Each number is 50 + 15 x the weight over its row's rms, rounded and kept within 0 to 99. Layers, rows and columns count from 0. The size before them is the row's rms in percent of the matrix's.

# down: layer 19 MLP down (transposed), 320x128, rms 0.126, rows 14-31, columns 0-127
# gate: layer 19 MLP gate, 320x128, rms 0.138, rows 15-32, columns 0-127
# up: layer 19 MLP up, 320x128, rms 0.132, rows 15-32, columns 0-127
down14 098:51 43 52 68 52 28 49 56 60 25 43 64 61 67 84 52 50 58 43 51 34 65 58 44 66 66 53 53 40 44 49 34 39 28 75 58 52 80 30 73 42 62 32 62 31 50 39 31 59 51 73 39 66 65 22 54 28 49 67 35 49 36 19 37 31 51 32 54 46 39 49 63 42 58 05 37 40 36 54 26 45 34 59 62 38 30 50 53 76 47 53 87 51 77 49 65 30 30 64 41 69 39 21 49 62 55 44 60 52 35 81 58 70 53 53 54 60 68 43 69 60 40 53 46 35 34 33 37
gate15 105:33 45 56 58 34 62 34 62 50 43 40 32 39 43 31 76 66 61 56 44 37 44 31 60 70 59 76 67 58 55 57 42 50 52 64 37 28 38 49 15 59 69 40 51 71 49 51 64 38 48 44 26 70 60 56 43 56 66 53 68 59 46 21 61 45 63 46 38 64 62 59 24 49 24 47 40 55 41 64 18 36 82 37 50 26 33 45 29 58 48 50 44 36 75 51 41 55 62 25 56 28 58 49 46 69 71 55 36 39 42 31 62 65 51 66 70 82 33 49 68 55 11 50 68 82 52 46 21
up15 097:55 43 20 36 38 34 49 63 62 56 47 42 71 61 43 33 57 34 59 53 57 32 30 63 61 57 50 53 35 70 69 43 30 79 36 63 61 26 47 36 54 46 04 53 87 19 49 47 36 28 44 57 62 54 61 22 75 33 63 27 35 76 55 76 76 39 58 16 48 53 41 34 49 55 57 30 41 37 86 39 58 44 54 44 62 47 62 51 62 49 36 66 58 52 72 27 55 36 61 55 41 44 39 48 60 40 46 66 80 55 24 40 52 61 70 51 61 28 33 41 33 53 55 44 46 52 53 47
down15 103:38 29 23 31 51 51 53 62 38 41 13 45 36 66 77 22 64 52 69 45 60 39 81 37 52 42 43 46 60 70 66 39 31 62 35 54 46 50 35 52 64 65 68 64 38 50 28 67 61 28 30 49 30 56 62 50 28 39 62 46 46 43 45 35 61 70 50 49 40 57 30 37 54 38 62 59 60 52 57 21 76 50 40 53 32 47 56 62 47 50 65 57 21 39 73 70 59 34 28 30 30 48 63 44 47 65 18 63 39 32 77 31 51 60 28 37 45 25 35 64 40 48 25 19 41 43 51 33
gate16 092:70 32 69 84 62 40 74 54 59 57 58 28 66 67 36 56 44 47 31 43 43 30 42 30 23 45 39 56 37 62 45 62 78 62 42 86 64 53 57 45 63 46 44 72 68 59 51 33 48 17 44 66 42 60 39 52 15 54 44 47 34 50 56 20 57 40 40 30 39 43 35 36 51 51 57 51 57 13 53 65 43 67 66 32 31 40 53 34 40 30 30 42 53 50 46 41 36 59 31 57 47 40 29 56 62 30 32 72 55 16 50 46 54 57 54 42 56 55 25 70 71 61 61 36 45 76 53 80
up16 102:50 33 42 70 65 28 68 58 70 63 45 60 51 78 35 36 58 45 41 31 64 50 52 49 41 75 32 57 48 65 38 52 55 41 39 50 34 59 34 50 76 53 38 50 66 42 53 50 54 37 39 62 59 68 72 53 04 42 68 64 62 41 26 13 59 62 57 55 58 21 52 58 61 63 41 43 46 39 41 68 68 66 44 50 56 67 40 68 46 41 39 56 70 59 61 71 31 50 36 63 58 22 11 86 68 30 45 45 58 17 42 46 49 53 65 67 64 48 60 64 57 45 52 45 42 94 52 66
down16 104:43 57 60 44 35 42 58 62 47 54 20 67 69 32 66 68 50 57 70 45 87 53 70 50 44 30 58 42 37 38 64 84 53 33 66 44 55 43 59 76 74 30 55 53 52 52 46 76 65 37 46 36 56 13 58 67 94 55 38 14 48 95 45 35 42 47 55 75 37 68 90 60 53 66 27 26 66 68 55 57 55 59 57 62 56 49 54 49 58 56 51 55 43 40 24 66 42 55 41 63 47 64 70 45 37 45 40 34 45 57 52 59 52 40 56 41 47 50 66 54 41 33 30 42 49 39 66 61
gate17 097:62 50 45 37 43 37 42 57 40 50 48 47 22 28 32 30 26 55 24 44 54 46 61 55 37 27 43 35 35 55 49 48 39 65 72 85 65 94 62 59 62 67 71 37 48 46 64 55 28 39 47 37 43 51 46 58 58 47 26 63 51 56 54 49 74 59 75 63 62 44 63 36 13 55 34 45 49 46 38 45 32 31 28 57 43 68 39 58 50 63 64 54 24 39 70 62 47 68 34 41 50 34 43 53 73 07 59 52 34 68 39 79 47 82 26 39 40 40 66 48 48 73 54 67 56 33 52 55
up17 098:37 42 34 87 56 56 48 62 50 52 48 58 75 41 39 45 65 76 51 29 58 28 74 64 26 47 51 61 63 69 60 38 55 52 33 46 32 47 69 45 52 35 59 67 76 66 55 52 67 72 38 63 50 67 50 51 54 60 53 62 40 42 43 24 42 48 44 25 39 44 78 77 46 37 44 42 46 51 32 66 58 36 58 74 53 49 47 57 34 76 89 42 71 69 69 87 24 24 52 37 44 73 45 74 29 38 58 34 60 43 59 44 56 74 58 54 78 37 30 70 34 57 40 46 39 47 45 66
down17 096:69 42 45 53 73 56 38 68 43 63 30 56 38 42 41 53 63 40 33 28 69 56 45 16 63 45 28 43 43 49 62 73 30 27 37 36 64 66 28 47 37 66 66 55 72 47 68 71 60 41 35 40 65 53 39 85 35 54 21 46 53 37 81 49 41 53 60 63 66 50 54 50 28 56 42 62 60 44 31 34 50 49 60 48 52 66 36 40 41 56 61 65 40 45 57 40 48 61 73 62 35 20 33 36 65 31 47 45 81 55 66 87 60 29 55 41 36 57 66 57 56 16 24 75 57 24 65 57
gate18 101:51 63 48 76 47 52 15 51 54 20 35 88 50 24 46 78 31 54 80 71 23 46 72 51 46 63 38 74 57 51 42 67 38 58 58 47 31 22 34 38 44 43 42 54 69 14 43 51 24 54 53 28 69 40 48 25 62 51 52 45 51 60 57 54 26 06 39 46 49 60 44 62 56 69 31 57 48 75 51 33 25 54 46 40 40 54 60 55 57 69 53 54 45 46 39 62 41 56 45 44 54 27 61 58 50 66 52 39 42 37 26 57 46 49 87 35 49 66 60 21 38 71 37 49 51 45 47 59
up18 103:41 66 53 61 43 52 51 58 44 51 07 55 39 68 59 62 50 83 32 27 53 44 39 46 40 45 43 47 57 59 63 40 90 64 35 68 00 49 30 60 42 56 34 27 50 46 39 51 37 50 31 27 53 64 54 43 48 47 33 33 33 48 76 38 54 62 50 41 34 75 24 18 47 66 33 64 40 65 43 58 43 35 65 39 38 53 15 42 64 46 75 50 69 32 47 35 69 46 53 58 42 51 55 39 65 33 56 58 28 57 75 63 47 42 29 57 49 60 71 32 55 46 35 49 42 23 51 49
down18 102:47 48 22 63 60 76 69 40 64 51 65 44 44 48 17 22 78 39 97 58 49 65 50 63 60 61 46 61 32 67 46 62 31 54 69 41 60 18 86 56 41 49 66 43 31 20 60 46 39 58 57 52 46 54 45 42 51 34 79 51 66 45 39 53 37 57 51 55 68 48 60 72 56 35 46 62 42 42 80 42 62 52 47 54 50 51 72 36 58 62 59 32 63 42 66 37 50 61 55 42 34 33 41 55 00 19 62 56 51 55 31 52 56 60 27 71 64 71 72 42 55 46 59 57 42 36 49 37
gate19 107:37 49 78 42 26 50 64 64 32 51 64 35 52 52 63 47 33 58 42 31 46 66 50 44 66 41 47 56 41 49 68 67 55 65 78 39 28 65 46 57 28 46 53 52 38 79 29 49 67 65 27 67 64 65 50 73 22 48 58 45 78 63 48 60 30 65 42 72 51 46 46 62 70 59 23 39 50 43 52 44 46 35 48 52 63 58 61 35 35 68 73 52 75 26 62 63 71 21 37 75 69 72 58 50 62 69 39 36 37 54 71 68 83 19 67 33 70 46 29 53 77 39 48 30 47 47 45 53
up19 104:40 57 44 73 20 61 46 73 47 31 60 51 59 48 58 34 63 60 25 40 37 36 59 38 47 25 39 61 76 49 64 17 56 79 69 30 38 61 51 29 55 67 52 35 27 67 34 44 53 68 62 42 25 36 36 70 58 65 41 53 71 52 67 72 47 41 69 64 26 49 36 62 50 41 63 68 49 47 40 30 42 17 33 62 50 81 21 60 20 49 65 48 31 51 68 43 39 36 42 47 39 68 59 61 54 51 55 54 57 38 79 36 47 66 29 43 81 37 27 57 45 66 55 41 58 35 48 47
down19 105:49 53 52 41 41 63 34 77 68 45 37 41 46 38 34 42 46 84 27 50 19 82 63 35 65 43 42 46 75 55 32 38 51 47 64 67 50 56 31 33 53 64 77 41 41 34 26 48 19 60 51 53 47 45 61 59 65 38 27 55 64 49 58 29 42 32 51 41 88 67 43 61 66 78 47 64 48 48 39 44 60 39 74 28 84 26 80 33 52 50 45 55 55 51 49 61 62 41 64 80 68 22 42 49 35 70 46 33 31 62 34 79 56 48 52 53 53 71 58 28 60 57 62 33 50 60 53 56
gate20 097:42 42 59 51 33 69 54 78 34 31 50 32 48 36 72 58 78 46 65 57 59 70 34 24 58 59 58 58 43 35 41 42 53 47 59 57 50 53 58 47 48 61 35 67 26 44 59 71 44 25 51 41 51 61 57 45 63 24 55 51 53 72 70 56 65 51 49 35 47 99 64 51 58 56 19 73 17 43 48 52 26 42 62 68 23 57 59 80 13 37 62 43 64 62 33 62 57 40 39 66 37 63 66 40 65 39 62 61 50 73 58 40 61 42 35 76 50 43 24 33 67 56 44 73 56 39 40 68
up20 106:50 73 17 38 62 15 43 39 77 40 40 55 34 47 43 35 39 37 33 58 27 28 60 39 29 39 27 49 40 41 67 56 59 58 41 54 31 49 38 54 28 24 33 38 61 45 46 43 64 49 62 35 45 18 44 70 55 65 42 40 62 61 58 35 71 52 54 68 58 43 16 43 40 46 39 33 63 42 53 52 49 40 52 67 36 28 44 42 74 36 57 71 56 43 54 49 68 35 74 48 51 16 27 37 45 58 66 06 61 09 47 46 36 49 57 25 44 64 39 42 74 64 52 47 50 51 58 65
down20 100:33 40 65 46 30 68 55 46 77 77 22 60 71 49 42 41 61 30 47 48 57 52 65 50 47 46 25 35 47 43 42 41 60 74 71 83 47 61 63 30 47 37 56 54 29 60 58 52 72 85 44 48 47 43 67 47 44 54 56 46 29 28 64 43 48 49 41 43 64 31 49 02 48 39 36 56 37 59 66 55 42 53 58 61 25 49 48 34 29 32 55 51 53 62 48 40 45 53 64 71 19 34 27 55 72 54 58 45 60 00 41 34 32 49 66 52 30 76 45 45 51 38 40 50 53 39 71 61
gate21 110:64 50 56 30 50 31 39 77 52 63 43 26 40 24 37 47 41 46 40 38 53 58 81 32 17 44 36 51 83 55 55 72 46 30 46 32 53 84 47 55 74 49 63 53 63 30 37 68 28 22 48 54 50 52 35 38 56 68 56 32 60 60 45 46 72 27 64 54 67 71 51 62 63 71 35 76 52 34 70 47 41 59 66 40 65 64 52 45 50 51 47 62 55 24 31 71 46 20 44 75 43 57 58 41 61 57 56 78 01 59 48 63 46 28 33 51 58 32 57 48 46 63 53 57 43 54 54 63
up21 096:63 70 63 29 64 51 52 66 25 54 28 60 62 65 40 43 59 58 25 62 42 52 48 62 26 32 66 55 79 55 39 60 52 36 41 31 36 63 69 72 40 49 79 53 71 57 61 72 52 19 64 39 44 50 59 36 55 58 30 24 66 64 78 53 67 69 59 39 76 59 55 30 62 64 73 70 47 35 79 71 33 52 52 67 61 54 69 50 35 57 71 50 81 25 49 50 67 35 47 83 39 56 58 38 42 64 57 37 29 50 35 59 34 26 46 38 29 46 50 62 43 58 54 77 43 54 62 45
down21 096:49 59 73 43 64 57 47 55 55 53 57 41 36 46 43 53 37 55 55 63 77 59 41 61 75 60 66 52 44 54 51 50 43 65 61 46 60 54 43 62 66 50 45 40 63 39 31 43 65 58 42 63 56 52 40 59 99 36 42 20 43 67 69 79 66 47 59 24 36 47 68 39 37 53 61 40 54 46 54 75 93 52 36 52 49 52 78 40 62 65 47 46 70 50 56 71 83 56 77 30 52 42 44 52 41 78 53 58 44 86 51 39 28 56 50 48 69 43 54 61 50 68 52 31 07 62 49 55
gate22 098:56 28 58 43 47 57 60 50 52 46 64 28 34 44 25 57 64 59 46 53 46 45 75 85 14 39 43 29 52 70 49 45 37 68 57 51 59 66 50 26 80 64 47 53 53 49 64 52 31 54 56 56 51 41 41 77 32 49 50 74 50 44 48 57 90 52 41 36 55 55 53 41 62 57 44 55 54 40 52 51 46 41 21 41 34 52 60 93 28 44 14 42 59 48 50 53 52 65 51 58 62 29 57 39 75 10 51 53 59 51 34 36 38 75 78 48 49 51 31 58 75 63 73 59 21 75 63 67
up22 094:47 58 75 43 68 62 68 50 57 44 57 53 27 64 31 54 52 39 62 60 44 72 47 46 61 49 16 43 63 46 36 52 32 34 69 65 43 14 32 69 72 60 58 48 33 16 67 50 71 50 23 68 86 40 54 55 43 31 61 14 37 54 30 52 47 36 66 43 62 55 64 37 56 10 47 67 33 47 62 59 52 40 50 58 32 50 40 44 49 43 59 32 27 45 39 54 55 52 42 58 64 32 48 40 38 76 74 49 60 61 45 47 63 47 34 50 60 49 18 17 48 45 60 21 68 51 51 26
down22 097:50 34 59 55 46 53 76 64 45 88 43 23 67 73 40 74 43 29 72 78 61 38 33 59 61 50 74 37 51 57 41 50 61 64 56 28 45 83 51 57 43 39 74 55 69 54 57 44 62 57 40 75 50 50 41 70 34 61 33 32 47 32 82 76 22 46 38 50 37 53 41 68 50 30 37 61 43 54 37 50 64 29 57 53 55 60 49 45 48 24 38 23 51 33 42 28 61 53 41 43 70 62 40 66 44 28 58 64 63 65 61 52 61 68 44 19 33 60 74 54 29 55 29 78 32 66 46 54
gate23 096:69 51 72 36 45 76 61 60 40 33 58 45 52 46 60 46 94 58 69 34 40 42 44 77 40 68 61 43 50 46 63 33 54 46 54 43 24 52 57 30 34 29 56 48 48 25 71 52 77 78 24 61 39 72 40 39 56 37 50 57 40 64 51 35 42 49 52 50 14 85 39 48 74 37 60 79 53 59 72 49 23 36 63 51 64 61 37 42 47 38 40 27 25 53 59 52 51 45 42 37 38 92 64 46 87 83 53 56 47 59 45 50 33 63 39 54 36 59 47 44 42 38 46 69 54 55 50 63
up23 090:56 56 30 20 55 44 74 38 55 32 64 40 49 48 46 66 54 79 78 44 46 60 37 77 66 73 51 39 58 44 39 27 58 46 42 52 61 07 46 62 32 55 56 41 26 46 57 46 50 64 30 45 44 75 65 45 70 55 23 53 30 44 43 21 32 77 60 36 19 43 72 38 66 38 64 57 68 67 75 44 42 60 64 46 49 50 77 47 54 26 53 42 41 64 37 73 42 55 57 41 54 48 65 48 54 72 22 38 69 52 27 57 40 41 37 80 26 55 49 68 44 25 67 65 61 51 58 48
down23 096:61 69 40 45 63 47 71 35 52 92 66 50 52 67 35 43 36 50 79 52 92 46 49 52 44 36 60 56 48 22 50 50 48 32 63 36 67 64 38 41 67 60 60 46 50 67 77 29 48 70 32 39 42 67 49 48 57 67 52 46 43 34 56 40 41 72 71 56 28 24 67 47 27 45 64 45 73 55 60 38 56 45 63 37 64 52 65 73 86 37 43 44 60 32 46 27 45 78 33 33 25 47 86 61 51 29 56 47 45 65 37 63 70 71 48 62 45 46 66 66 52 53 37 68 43 55 75 35
gate24 095:75 39 74 31 43 54 09 50 62 55 80 46 72 42 50 55 39 69 52 52 52 35 79 52 39 38 39 37 78 60 56 75 33 56 41 57 51 58 63 43 50 36 40 45 62 45 40 62 42 48 41 29 61 56 73 33 52 54 33 54 51 62 59 44 65 37 48 46 46 70 69 32 65 58 49 49 79 24 61 75 41 77 78 36 51 51 66 34 36 55 42 54 68 47 69 50 61 36 62 40 48 36 44 26 82 20 34 58 44 50 38 56 39 22 45 59 63 37 11 69 47 65 41 66 24 66 69 65
up24 098:67 36 71 61 46 49 53 51 52 76 34 56 63 45 61 74 24 66 46 28 69 39 87 45 34 74 29 43 47 54 30 64 48 67 68 65 56 71 70 29 69 52 34 49 57 40 28 68 44 43 45 42 63 70 56 62 49 58 78 55 39 40 36 36 65 06 65 62 19 49 45 34 52 53 43 47 42 49 54 80 50 60 53 45 45 46 52 38 71 70 48 75 50 63 71 72 25 41 58 48 34 57 40 65 58 40 51 44 69 50 26 44 39 71 29 70 36 41 41 44 30 55 44 82 42 63 75 46
down24 099:44 42 41 43 51 40 35 43 65 20 48 44 57 49 65 54 16 40 52 61 43 52 42 21 54 53 50 47 51 34 62 29 43 53 39 48 44 54 49 55 51 43 29 57 48 50 43 31 51 58 45 47 35 61 19 51 71 59 68 53 69 82 18 19 46 44 46 64 60 35 44 68 66 34 25 43 59 39 25 63 64 67 49 54 40 64 20 45 64 42 27 81 43 49 73 27 71 57 52 70 28 47 33 61 47 30 65 51 82 57 40 42 41 61 47 26 72 49 90 28 23 72 70 50 49 56 52 33
gate25 100:57 39 58 50 46 45 65 53 51 59 55 44 38 51 24 72 32 38 55 47 50 64 55 58 48 49 35 42 39 74 65 75 52 53 44 51 16 52 42 47 63 46 54 36 74 67 21 59 46 39 39 50 64 53 40 58 30 80 65 74 73 55 21 43 39 35 41 71 50 64 39 78 28 75 45 57 54 44 42 14 48 48 63 46 59 01 33 57 58 59 80 45 51 68 55 78 40 37 41 58 74 44 17 44 49 24 63 40 56 28 38 48 76 41 53 54 73 70 60 62 54 61 53 64 42 52 37 72
up25 101:37 64 32 55 54 35 83 62 39 69 24 50 65 79 37 56 59 36 42 53 52 52 41 56 61 78 51 41 36 72 85 55 68 49 55 52 21 21 32 43 49 56 44 21 75 51 29 53 32 44 69 49 68 50 38 68 39 45 74 68 74 44 58 20 62 52 64 56 33 56 37 48 20 61 53 34 52 55 26 36 52 61 40 48 62 29 61 59 50 63 77 58 59 57 47 58 59 79 55 47 69 25 42 34 37 19 50 40 46 30 37 72 65 50 52 41 56 44 41 39 49 69 38 77 38 66 44 38
down25 099:67 60 32 27 34 65 51 60 46 77 49 74 48 40 79 43 63 68 39 44 76 65 44 56 68 61 48 48 41 49 22 35 43 67 65 72 88 56 49 59 55 56 59 51 50 44 43 49 55 56 45 61 34 62 54 46 32 54 31 54 16 56 91 69 59 50 48 47 58 62 79 17 55 55 73 51 72 44 42 47 48 69 57 40 39 82 56 30 50 46 44 46 36 41 44 36 69 81 49 28 36 58 56 65 17 70 44 80 31 54 41 43 37 70 30 46 33 30 49 39 47 51 26 53 62 60 55 37
gate26 105:36 48 61 13 58 67 56 74 35 33 50 47 45 25 66 47 40 26 77 37 35 71 23 60 55 30 77 62 59 74 72 41 47 40 46 48 43 55 78 52 38 70 24 49 66 30 43 60 62 44 51 66 28 51 54 71 49 81 56 44 67 81 50 47 48 69 47 48 51 82 65 57 69 43 29 74 40 71 60 34 46 37 44 85 24 59 62 58 51 63 62 29 56 61 54 44 59 47 56 58 67 53 60 37 65 60 42 55 40 42 26 57 49 81 61 22 52 59 51 64 44 48 62 49 32 40 37 34
up26 110:60 28 64 35 55 59 32 50 63 61 49 60 41 36 13 50 32 52 51 59 45 63 24 39 27 33 69 89 54 40 64 59 59 17 37 60 36 73 60 41 55 48 46 24 39 35 75 46 50 33 48 48 49 78 38 34 56 61 61 42 67 37 32 65 53 36 77 66 39 69 63 53 53 54 32 48 66 46 45 64 63 20 42 47 53 59 50 54 76 55 67 50 58 39 59 49 57 05 64 40 20 67 44 56 50 53 63 48 48 49 46 49 65 37 14 55 52 27 68 68 59 45 77 35 20 64 45 55
down26 111:31 53 44 62 48 45 45 48 65 28 70 55 62 50 43 48 54 73 54 08 67 26 34 53 31 70 46 62 48 39 56 38 52 33 69 37 52 37 40 35 64 21 50 62 57 19 67 30 36 54 72 36 56 45 78 45 27 76 52 23 76 51 55 60 51 67 57 27 50 52 58 62 27 56 38 52 48 51 57 69 48 63 33 56 59 49 55 38 54 45 43 37 41 58 68 74 65 77 27 68 25 61 54 69 57 24 60 51 46 45 22 23 44 53 63 47 90 44 46 50 74 41 65 53 76 65 40 54
gate27 105:68 38 66 58 39 78 42 59 38 45 58 36 37 19 27 45 54 62 47 42 26 61 59 56 42 40 40 42 38 64 38 42 48 47 43 68 20 62 75 54 61 68 41 61 69 62 37 55 48 31 39 55 58 58 30 66 12 49 59 60 54 83 47 31 52 57 26 45 57 56 48 37 48 44 60 73 18 38 41 61 29 70 67 62 30 43 52 48 51 65 54 23 68 52 40 33 25 31 17 72 34 46 16 59 50 30 40 58 34 34 39 44 54 41 55 64 76 65 40 45 80 36 55 69 28 49 38 48
up27 104:65 36 59 51 40 51 43 28 48 52 47 53 25 34 43 56 50 62 28 56 44 73 72 71 65 59 25 50 42 45 52 33 57 21 45 71 29 40 42 43 55 36 43 79 66 41 23 46 81 54 34 32 49 52 54 95 50 35 40 45 54 51 58 31 40 48 39 56 35 23 84 35 41 30 73 43 40 47 33 56 41 56 42 59 46 38 56 70 58 75 41 47 37 56 39 33 46 29 36 37 11 19 32 45 35 33 33 65 44 45 22 45 58 49 55 37 49 53 41 39 51 31 40 75 46 66 74 32
down27 106:85 51 54 55 68 20 58 28 38 44 39 48 47 61 63 57 50 48 51 87 40 42 68 58 56 81 57 72 24 60 35 28 51 27 62 64 85 45 50 41 69 39 37 65 80 47 42 59 63 58 49 36 53 60 40 50 74 54 37 19 32 48 41 38 57 41 47 41 36 42 53 49 53 49 53 43 58 44 54 39 24 34 55 54 55 55 48 66 78 54 47 62 36 37 61 39 28 51 57 18 22 41 45 46 30 21 29 28 56 26 36 55 36 52 51 77 36 51 40 40 44 35 50 37 31 73 86 38
gate28 102:51 39 68 49 75 33 44 65 61 33 52 33 40 37 45 75 57 29 62 54 22 62 56 67 39 33 43 54 48 62 47 38 40 83 36 43 46 31 54 53 37 74 45 13 47 24 75 51 57 54 51 53 36 42 57 44 54 36 45 52 62 62 39 68 66 56 56 43 91 68 75 65 50 55 52 47 36 29 76 45 48 64 61 61 73 58 87 63 44 46 29 36 64 74 40 54 32 55 50 46 86 38 27 20 60 60 47 61 69 51 40 38 35 37 70 83 56 54 25 61 54 60 47 54 39 38 43 61
up28 101:73 61 43 69 52 46 50 23 38 46 63 58 29 55 86 71 20 40 23 48 59 58 43 19 40 48 32 31 68 34 48 60 27 63 57 40 75 49 41 70 62 64 54 42 54 31 65 45 67 40 35 56 75 54 67 38 49 42 60 24 41 48 48 57 44 59 56 41 23 59 44 34 38 54 68 57 49 55 80 70 55 54 63 50 53 51 34 80 45 44 66 36 21 01 24 47 58 49 52 38 36 91 48 71 36 37 51 39 55 62 63 42 53 48 65 55 45 48 28 45 61 29 56 26 53 52 57 44
down28 099:52 71 58 49 74 45 59 32 47 31 72 55 78 60 48 46 54 60 49 53 40 48 34 55 42 44 57 77 50 38 61 57 37 65 62 49 35 62 35 56 58 57 72 15 21 71 31 33 24 50 59 43 39 83 52 40 39 39 23 31 63 75 66 55 28 64 47 58 55 62 35 54 73 57 30 51 50 44 40 54 50 58 53 71 52 43 67 50 60 76 49 17 83 22 41 46 36 60 68 63 40 47 51 50 22 58 71 56 59 36 59 43 65 31 50 47 52 69 54 70 41 50 60 85 83 45 37 22
gate29 095:55 15 47 56 33 14 51 52 56 67 62 39 42 51 12 34 30 31 64 41 57 46 55 51 58 33 23 56 43 64 58 50 56 55 25 60 29 71 64 47 61 43 51 37 77 50 46 51 58 56 61 60 58 31 43 71 56 65 58 49 50 37 53 32 52 23 34 57 52 45 40 39 47 74 45 40 76 53 74 50 46 28 53 40 35 50 74 39 48 33 51 64 37 61 67 44 46 46 67 41 48 72 26 27 83 10 54 38 50 14 49 56 62 63 64 62 70 49 46 47 74 55 75 20 45 74 42 57
up29 095:44 50 34 47 56 59 58 56 49 67 51 55 53 50 49 16 56 37 07 51 70 68 52 63 69 49 50 44 60 34 54 44 56 48 47 42 71 67 32 40 46 48 74 47 61 44 60 47 44 66 68 37 65 21 42 57 55 16 55 41 63 32 55 48 41 45 54 66 58 47 70 30 87 69 43 53 38 61 53 49 53 46 60 64 43 71 28 21 45 67 60 64 33 38 62 83 24 40 48 36 44 91 69 52 52 69 77 43 50 56 71 67 65 17 44 57 44 35 28 67 23 71 48 36 60 45 73 48
down29 098:43 41 51 55 80 59 61 20 40 58 66 33 30 67 78 76 52 44 90 65 63 58 56 59 64 49 70 77 36 39 34 28 59 64 78 47 69 41 31 47 31 68 43 44 43 42 48 52 44 71 39 50 57 76 17 55 20 54 78 43 35 29 36 59 50 46 69 28 28 58 50 54 30 41 62 70 56 42 50 66 86 59 82 58 51 58 50 50 67 35 50 34 34 53 41 60 27 40 57 43 65 58 40 68 43 26 59 38 48 54 52 50 53 65 44 51 45 66 70 49 40 27 57 77 44 42 45 55
gate30 098:54 47 48 57 58 51 55 49 46 54 19 44 51 30 64 42 41 52 34 59 57 53 54 43 65 52 58 43 36 58 31 60 52 32 46 61 31 97 66 32 72 55 61 29 38 43 27 38 27 54 64 48 18 58 43 37 66 63 37 42 51 50 44 67 36 47 16 61 60 52 46 52 33 58 53 42 51 75 31 52 44 18 91 51 82 35 44 48 68 77 61 49 51 56 76 79 41 46 56 43 68 58 34 41 57 52 56 51 41 45 44 44 62 58 62 39 39 86 48 61 84 56 78 70 41 79 60 69
up30 097:60 38 69 63 27 57 50 62 48 47 62 54 71 48 84 41 40 54 11 60 52 43 89 46 27 52 36 35 53 48 45 43 46 44 63 39 70 48 48 16 22 37 53 40 40 52 32 37 47 32 44 51 43 69 30 29 48 67 34 37 53 52 27 57 32 44 26 72 66 53 30 84 43 51 32 62 38 57 63 53 58 34 69 32 65 57 21 58 76 37 43 39 35 63 68 52 39 37 42 42 54 51 52 63 31 46 43 56 52 54 42 21 34 10 44 60 37 66 49 43 56 27 52 37 44 32 78 56
down30 101:44 50 51 38 53 59 27 32 61 78 66 55 47 72 22 32 61 60 89 48 66 48 32 56 55 68 45 43 37 55 61 66 74 83 58 63 34 32 55 62 41 44 56 54 57 75 62 64 61 47 73 40 45 37 60 53 56 17 54 61 36 49 59 57 58 47 74 15 41 72 61 13 38 36 72 43 49 68 46 43 40 51 33 63 45 49 62 56 26 21 47 52 53 66 32 34 66 84 32 47 47 61 31 54 54 38 30 45 47 30 50 45 35 67 38 72 50 46 54 68 33 50 22 57 57 33 50 72
gate31 103:43 39 35 55 39 78 62 66 47 51 25 36 63 53 48 53 27 30 57 54 42 84 48 45 22 28 41 63 40 44 69 29 74 54 49 67 56 72 34 62 75 39 61 43 46 29 59 72 52 40 65 59 56 52 37 60 55 65 57 31 20 55 67 15 42 43 50 72 56 54 36 49 48 62 14 86 42 65 42 66 53 49 70 53 56 43 33 76 61 66 53 28 49 38 58 49 54 30 50 58 48 34 46 48 31 69 58 56 30 46 70 76 52 49 64 88 47 55 61 62 57 63 55 15 43 29 59 44
up31 103:61 44 65 44 46 58 73 40 43 47 70 53 39 44 15 50 64 51 49 38 53 23 67 52 29 33 54 58 48 49 41 32 32 42 47 74 49 39 77 58 54 37 64 57 47 48 48 25 36 68 47 63 29 58 60 45 45 67 33 59 51 37 59 65 34 59 22 59 55 28 46 43 47 33 57 29 64 49 20 51 60 40 26 57 38 60 49 51 59 44 43 24 59 30 90 26 69 62 66 55 47 44 46 58 63 08 50 81 66 54 13 47 44 67 83 47 53 40 74 75 59 18 50 60 51 64 48 41
down31 101:74 58 52 56 27 44 33 71 68 73 51 43 40 40 73 56 39 60 61 61 85 61 39 42 36 56 67 46 32 46 62 33 10 49 44 54 34 60 31 67 61 47 42 47 72 55 65 64 54 45 66 49 75 75 34 35 33 38 40 26 52 48 44 32 46 76 79 55 26 65 53 62 24 57 51 42 48 46 53 29 45 38 56 42 26 43 33 54 33 39 71 60 49 53 46 63 59 57 47 90 83 21 53 51 66 64 34 43 43 48 45 32 81 68 25 46 59 59 47 49 55 75 74 47 37 38 49 42
gate32 099:56 52 66 44 68 17 36 35 47 41 62 19 48 42 67 51 65 63 34 53 36 66 78 56 42 60 16 25 45 50 65 48 37 56 57 55 56 48 60 64 55 66 46 69 60 65 86 63 57 29 56 71 47 42 47 40 46 41 72 56 37 66 50 52 90 74 29 62 55 59 53 57 31 23 62 61 63 27 53 63 35 52 55 53 38 61 21 43 39 51 66 64 49 59 58 97 51 63 34 51 51 59 60 45 62 46 53 72 21 55 41 61 39 50 38 60 35 45 43 38 33 63 64 69 60 85 60 76
up32 097:37 61 64 24 19 57 55 55 52 47 47 27 73 62 42 48 77 32 70 42 48 43 34 46 69 35 33 70 66 48 43 57 47 47 65 57 45 74 48 42 48 75 35 69 64 45 36 58 38 64 45 36 13 28 55 80 57 51 39 51 51 46 48 40 65 74 69 47 37 34 75 64 55 79 51 30 45 22 32 41 53 58 47 47 42 58 19 59 60 61 57 67 66 62 54 44 30 82 64 54 57 56 74 65 47 58 35 51 20 72 33 61 65 47 16 55 55 51 42 24 30 36 68 49 33 47 62 57